Weights of a small GPT-style language model, trained from scratch on English Wikipedia.
Size: width 256, MLP 1024 tanh GELU, 10.6M parameters.
Architecture: rotary positions, no biases in attention or MLP, untied embeddings, attention and MLP in parallel.
Training: a variant of SOAP for these matrices, 421M tokens, 3582 steps.
Each number is 500 + 40 x the weight over its row's rms, rounded and kept within 0 to 999. Layers, rows and columns count from 0. Numbers have three digits each. The size before them is the row's rms in percent of the matrix's.

# layer 3 MLP down (transposed), 1024x256, rms 0.221, rows 86-135, columns 64-127
096:487524480495519508480464423413586461495513515513503501525556534548501563511489580468505448474534437435501529505448497494517573475462550477508480435449537436473454523489532520547523527536558543
107:555553537452439461559451499481502520497542435518483480569475445508547502531467508430521533473459487552472551464551548467545431442449526529454521460481519469488533570506511554530514486486508489
098:499534470442532526521521494420564528527555464513488495532556574509402500430538480504509543558508546485461415563505503535548509484518501488556504523467535517505541501447493530500442443412527529
100:456434526593495457481479495547512498486537485556477549475583470564500466410501583543528470583517445566518477483450482540594500484462473516461553541388500492537477451511474498575499471470478477
093:485507447493511604527498491464550487496485511456481454431452510449513478569491434552482508485520502514470466463484458488548487466501460503496489470526504491482541502593514562547529468510468516
093:475525526534521486534548432526504477590528522534490526531476508502526609453478497469437492477542532524537497470497484454441479472472539477524526476534534536536443528490543470447482496512443466
094:504445545507554510546490467556471563522528501509522524495520526470445442478629540504460508589545484462478511481544433490434543552504471561541518479458494405518506569523523403593497474543600426
104:564496465535438502547457534463453462560489507456552513453480542461512474462540549529490508486504472512517552499480475470497549504484462520493542494502535452561571508483522551492536442425544547
101:476508482415472571498455423479555468515567466453507508499535466515539521541432522528453577489522407454557506426546522549468518456540500438549484546575562492462505451464500531521476499469507511
104:509488505534514544524501574491490522487459540544405486504541494464556548506539548478502402538475556498437480483511503441519518515485533554478518516488571516536572492503524558500443501502529485
100:463510490548532479492534496527416514464483495570493482534459497503456545533487436521466435469520479385597532455517570519497539499453513447544522558500493606493442548486503534469399468582509540
099:446538495553480468473522564468482445542474524457458537436461485566570506550529534489497519551446523475514532544417443553456450438467478472447494510487490481459505458458521472481488597539490593
105:504521536489462490563506485443527503495575497512550462521490455580508492503406503497472569538566482530533498542431517457446466551551444478470456502449481481522477614482441525504571506589537487
108:542521492433522480477503491459500484463506529479446483565465471378500490494539502536547487513498486504467505567509500510540552470578523446487500447487483523509503480559475488493496546460517518
100:537526519497426433495439410525531588583500501429521490527535479531445510514462381467483466479481531492501532474517487478496519469489471493466532528473531479592438526545437437548495474542534539
108:525508436554462474461518545438538475533401531430491494475396522487516603551499581514424455514504443528533496538561500465494470457567551552458410429549553560451492466515541500460427500552493532
099:438537411479475499501479523426443532476515460437522465484448486563468463547538554460503521547421514532542446508576412499485582547524482505471492444483511507485563467496512561530508528418502497
103:491428573580512454467452481541479466511476601522492492515528445530427422483529490466445559477476480506487492495454537497457431501468505569560449500512571519500483512525537472544523545524536489
096:504572475513488476497420557460548504474491503493519481532504575521498505478554583536472481410501472549519531530524555515541477476468521493574493527516563572538501479440450403507470580538546537
098:501545387545438480495488451443481485526480508397583522532547528490433539517448526471514481487456425521515488456523498497512479446473479474502454516483535581459484492542580512449451485507458453
102:517505471537585466491577507500533505468532476534510568481462484430551481393484489483520520429499557490438489528536555497545506469483433488536546481474488425540439425454461575505514479466558507
102:505508473449477588413571485552469477420521461465512503481503484492579461502535456563522470482486556471487483446490482493531431424464521539493452442478472491489524458523514489433495526467460516
105:408527518465410483548494530517454488485503484530485493465505421495541480510517495504478524526502473440497486558527565471466485497525498484511474533553512504478564514543563429488524531457458563
103:513475529490453466451477503492497477508515556500491454447580435504515477550512453481488461492481459563608465493511576469457577496498524520489549574549511436467544487522534512453492483540477451
099:478532484570549504424476483497475532471515395448519536472431441504456503503604401479412527578516491447428526447513557500525468519542496486451429457503435531523479480457518452487434515445553550
099:545492551532507518500499497510560501460582450463505464488433452582511521507471492449507462528563445522513528581475495518545426594435447534521517533496485450578572481543500477475503524478492493
109:505464446533465497555461434488502517507473564461469522521534559560496524556471503443494548482493516531554512456494501485516483433550483525488504515518550497430476538542505490495483463503527480
100:534490521532516538502484523548483588538447575512565474548474497532461403490470491551488546475496549432396379482429469485513426550578528506517519460537529528467513558466477592598509545469483505
100:471511503408443520468524515476507528517486515504516502547546509442560452448452481512563535506479505475502418522420548496444476497495471504494449475497463437519502625475515573527531534515463602
101:525528455511480540418433450510497495469545460476446487526469393499487459505521539474512455519564474471425428461540456541533494455520492499440558543528560494515544508562470404531554446549524397
096:543477537564552559510457524535500542511505495476530460523390498563488515448536495433548477488471463509442465587488468496475451486537512543449489500481505521512492579481471514511470512470410499
094:450471462541518493517569528435502518521490444471573471469443506473390550542450492526484517577512421451479523594516465480504563551509512449477486476508470515491447567508476531481427464517527621
105:497490486543525472547479544560487460484497575545492486494523585511460505499483479516474515461472530493474459461481442454429542425426507494487537556485547489520495461536431567534492482526392558
098:519480574422487560493521578511521479520503512484540464472568538469484481526526506532518462520461522464488560501468424403531514544505492469506455543533527444509545488520488524501502519510547489
099:495550459473448428533460481604406510471569538521521544432535504449475443474526453436543524544508526507467526486456546528474522503480539420518478538514514489463493493554493547504491593466512531
095:523481534521530567465544505464489579521456529446397512433515550543463514447496529418443506506448490530444554529445504449457536457525502496530531529461464526585448517555504518504462486491435480
099:522462600570540562449531450573478473496467507469551496488455514506484501454544524464461435465499511495593560473513558469544468458480470537574487526507448525460435522482529452504450450478535413
097:470545481512444496493507367495483467465466539479458563484466462528558525519485467462564493468490499501496524509552564479465497460506497472525531513415415486519543578494467533514484479491468456
101:461517470492536484521525499509488518459526517455493513507460489443602352427469514503500515460521507459542479507429564548477592545540485499484511501502461535448513502553504545517480554523442421
086:479473505546515490522586517546560463515527544522514429424485487438467529438509538524430540475519478525530447469495510507490449440484470509455447509532508521532504504617437409506469483466472474
096:547536520561528416489515523509510488461521604517514529529521421476465476485476466477521549397527444521517530439467503532547425505538498497568533429482511555459551479475377462475556466510516511
106:533492503554530501456566562494441494518528389479477555482526561548549471412544474491505476467513530545617514497504533466516517512565475542425531465549506518508510504512491521568445513415505461
107:521589526530480458510504489535510513521488507475457435579495431494475469486469490537517561416391529534497481467538449492417460478467504539460476503519526590504456455488496581434461440502437511
102:496482463566494527494541589463475519490476489469448527506529479531446404484547556488480455508497473510505532499506513583512545505521495500510480563507500459450468557462491471496466449566515523
093:649494505503530443485558499457487510498492461563478495493486461474500556561400556465561487421533520501530530484497495483504491461527481501531566619482562524507511566517489504500456537481521533
100:416540457492510511490476470477528514467521486527465512519456495520487441522525509495502476459453411473514497553505432479422473470423564484544518548448533554503465441454481562470484564479522607
097:456531569444472497513475458508538458492529539533486562489527503426476507499550527496492459512545474494445509550530485481483488503482466536540448452614493465488582535560468483581425509493537533
098:496492522543529492568485540507417501526526440463544493469493495495568408557472466461480423577494571524552457521515540484512479493443456565435501653549483549495522486523479427465521537534540556
102:587423476522467473515495464530541553474496517532581571460453432543591511548531543490514494493525550513434503425511510529533538521534507518482542521462507568406431523481554512477532566439481453
097:514475500435517502472504468490560507472506567516482444531480522544493534423551463497456397534503539420597503581455446407550514555475505490551452530468505556445486542502503488559462458491493531
# layer 3 MLP up, 1024x256, rms 0.221, rows 87-136, columns 64-127
103:550516443514520471476504451445500518575554481441411457539541442506514405551479515420478553462482503534493437534490471538490449478514444433504509492610535482534535459467476466509512524489515522
100:479507615508549454517501520490506534465514430565557473420486430455532519488510462467570517532482511476456543459495544541558474530624454549476505426444565509422544520533532495519506573469458538
095:554539482612479448478493535533480488492547464498562503487515473590441429532515490504565530471511445546459442498457473511497485534520479481491466490458570496485546517478571516517542475528462609
100:492422508472485508544459405524534531525481545509535494484566552513478507475483495431509483572466481542499435540501528505432565521499457440573480474501494527569494504466563527491520559507491499
097:530460469522487550514465508510414475513483456424502530496581432567485477507491489500448500523414425451496537529478498574500462552550510484468544468513478473460538484459494518534510408432546542
100:564519476463478439467522480471571413572435523518436483505506481462493549527352473458539496464419462572482483553465513524551424461476515489478546544502521580531434444507493514439479508496459504
103:510593517458592548486400571467488526537540489455498436455492523463586519531501459501611491589435486603524526490505488523452518493514528521490486422505538512570550503530589517506505453522490559
104:520411511525517544489470535522474488502422447478450596460543443503582452499544474481554542494475478564473539563576463540451486548460464479495505559495534477541491533494495425521524453532563515
101:532488459490481534553568540520502465533511574468432493497485507510443490481458484470577463513501477557538497505378541458489529513511554561573472496476460525484555419504482430508510561475551564
105:525587469428519484489427506501539409499476564453555513488486532467524554580559447484518520528497477502548477487484488471515502458477471505501478519503593553523493454449568562588524502526472504
099:546577502484483571524462527517526494574565540472542562500472497483533501505529485433485495495511523581466487528479510529506491537532565509539482569509453572452554512476496583496443486535541566
099:440544504559580562519397469534496469450501514589539529468499461474504466506485473496571427490506504558477434529475586544541497502546531465424533470443466493537498508498435450459502419525462521
110:495470474499493538483525510515554406526523497488483553559575427468529518523421451521441476544580538551488514494517539508458526575494491476484507534541480467479509489541463487540503480509511542
097:474449502469545532462482530547568445473549423473509536504435483539446469493515474473440545553481470544511495478415477485453485509549501516568475449441491477487539495508468535528511542497551510
106:497503557528580416499497554478517484550498533451489561469448461462587509479455541493539521520513599577555509463441487450496469526473456499419513479543522525541438533481496485500569484494526491
094:536470429473423552498537475509509463501485475491454529522520517551488473518495538490441438515519506490486448427516421478458419448452514513571451497523476532551476514450503543442516503465440435
100:432455467493457502514535483519462411500545492516467563491494531493521472546454503533526539513467458579543475447409512528485520528467508481529511513478470598511503530466415534503466505501452558
098:531492555436482548478513539535443537524500490487477452508513388538435500535488513552539466516432539462437439500459531497450524489491411511532467481475540425477455490524486514493455464444450456
098:557476463528550550445554516419484504461486488487562498484482525561513514415507489481490472534427480544495549466538579565470518484463494533512463522510472510509573490514507536523504501554485472
095:514535490531533510486493497444503497416584495493478504464512545516535395426500520459525618470506502519498464507507555440499494559513508472519516551479486514493425462563535515530527452484432487
095:548523520479493433547495497476473487486539558438541527506478528512543491511524540506406469468547497504514451506554446474410489502542464485513488505547505529488516496575474482505456557517494526
096:552529471484515475525502510508456537475511456499575635588515493472512454476538529448494563487477464523528486432462551505506443552509443471507476472500518537556560555510505512565508518455508524
095:533506500427493468428526460489546521558476481439515519574501516527488489526458523473550545542505431462521418501488583568514510465497456536498547520475459536505512427481491576517513484562485453
095:509516561454452459488517457517507487482487531497562510510565533538537514540462529447506450471525541491520549477507460457535503434577520471546476509541486492547517597487519468514538570517516558
098:483523497471438506541552490503445519486571457496464528506516529437446565456464560531535513509534443490488504436525512522478515519519524465521404477500488460504523403545509503510494458445472466
105:529514476580520520430499443479457531515474486530475541485424494550482502483519422477502600489422571514520459498478499457503494512476510456440471497553453511456488540532517514454563487526531500
097:555536456463451471541501516544487527428469509581534496528579417497519500513495491566459454448508517483455503452531443482452510418553559441529480512503497479432503492433528481533472535499551476
102:456509476476474477533578481486491533553440529517470447465498483396535464480511511559533453534480572515547462449432461582525503517497545483531522490446459547438458567506514566463514441503515515
098:510479494537554411509471536519465459539449589535522456455524541446417562529500563488586564509492474536513516449489546562448471473520548517504531479458513460462484441511557468437455484499489490
096:571489496553488448517485478511549502482548412481538497487421469538500417468543482455572476480593519559511528476435569537447503466455507497504491516462552465499527503443496524498475497534483526
088:503495495506527570506448534509425549481511531529532504511493517485480422433547483513412524482514532472476461498509490467512528411504501523497532538505517504447454477505480437570383543529470473
100:487455524403599514468488498430520448550508471453439558526501495518538509474482586450468545500516501465499507479573594465571482459484513507504589525528490416484453528501429471503500535480550485
094:475485495513517452478510483488487498561520542421430517581471520482458552448497442507480599474491462428504452556517522516443514529490465529467478484509459511472518493611459573447535524460475449
096:470451480507503560480488506523534468472461431466475537506555480458514505480504514549480525499462538442479465445498539526474479509491520538482486499442517529455488409454523527535505421490526472
097:459458434488478478486531512483512494503470487522500454525417535501499489530488517441493505576452491505527542507506475471483503578544513471460490538497521492513497526413471490554487517462421540
102:490578493406504434499501494443449531502517492512496467521494523452511556489498498502575545502515539476460395503498467550475502539546447421469476483493540494636418479485478501496538618520482551
093:551462542499479524577472546558525490438496502487485456503593467493527476549452447590486510549565515428575457521476482491504476492504490461478528513481452515528557515503526503559476422526512480
100:446463497441507440504475516541542525582544492464501492511534485508460568565441463519540451557504526474508497407488494492565414469521501524511466468460543562530507527460458480540514491529493462
098:524594488519503601520530505482499558486475537490431497576479513462486529509476498488609503495459474501467545531454479475505461451522559547506549518418510535519433486471576512466483402473485458
105:482502565490428510540433492599507498504528461429492512528559636441553485550433504433507514458467519491549559489528428468487556483521540525581555502541446493487492533512606545464433557437535557
106:427543507471514532550591489590580530545544520546514529518496476547529487487519527545486521480513478515513485529476501528519572520515502483502491528472512468499539528534500456522533478465459525
099:515572471434457514497567474538497481431496488481468497442518516463496474477505502466538439481472620515475504529466416536457453486476560535475475540564478508555497571418488572487488501501519529
098:421469566528478518446507490491538485395471526527472459526490475496496480524518522520520554525511507569527514571459504540443519553552486537501516498534476459459465469505538481544508458510519527
100:553463454487475475475519517488536429539425433549486463505507396500536566548408466516583497486488419544567438457518527422455494491527468475576535536443585576540511555453510477539475555525472517
100:491581556549469508493511476527517516548510581527518544486461498465473507536552516500421586432475518518466497509507530530442544530523469506575572506453540575550636490404527491434519521493515458
096:573513482456476607440523497492552482527499508472477538461441519543515448533478522538568482535530495505514491493480549479465485496471475525471489480485476479498531412468482482615525499522456524
093:461488432440534521522503489472520422464487534537519508607405491488475494516486466540542539452593442533524558474451474529527467512493490564494481476546449542446530493545480497473418394488502443
107:504536472515489472468529492534496532517523435605504483530515581519462526487467490571568525608453461579505385448468550510506557504524518496493560481522525503450527442566505498530428521496513544
097:516440541495466572535402571523525486512461504534525517525497488486566515502495533467548522475473414491545458533536523442465490478515501566489496490476460511482575536503519425502503433495465534
100:480569564477538440475562460573497521514438444565504473460548570535472530536546504507508505501479431548528492469435463536517487530542526477454475430527450503499458553507490503523544486429558474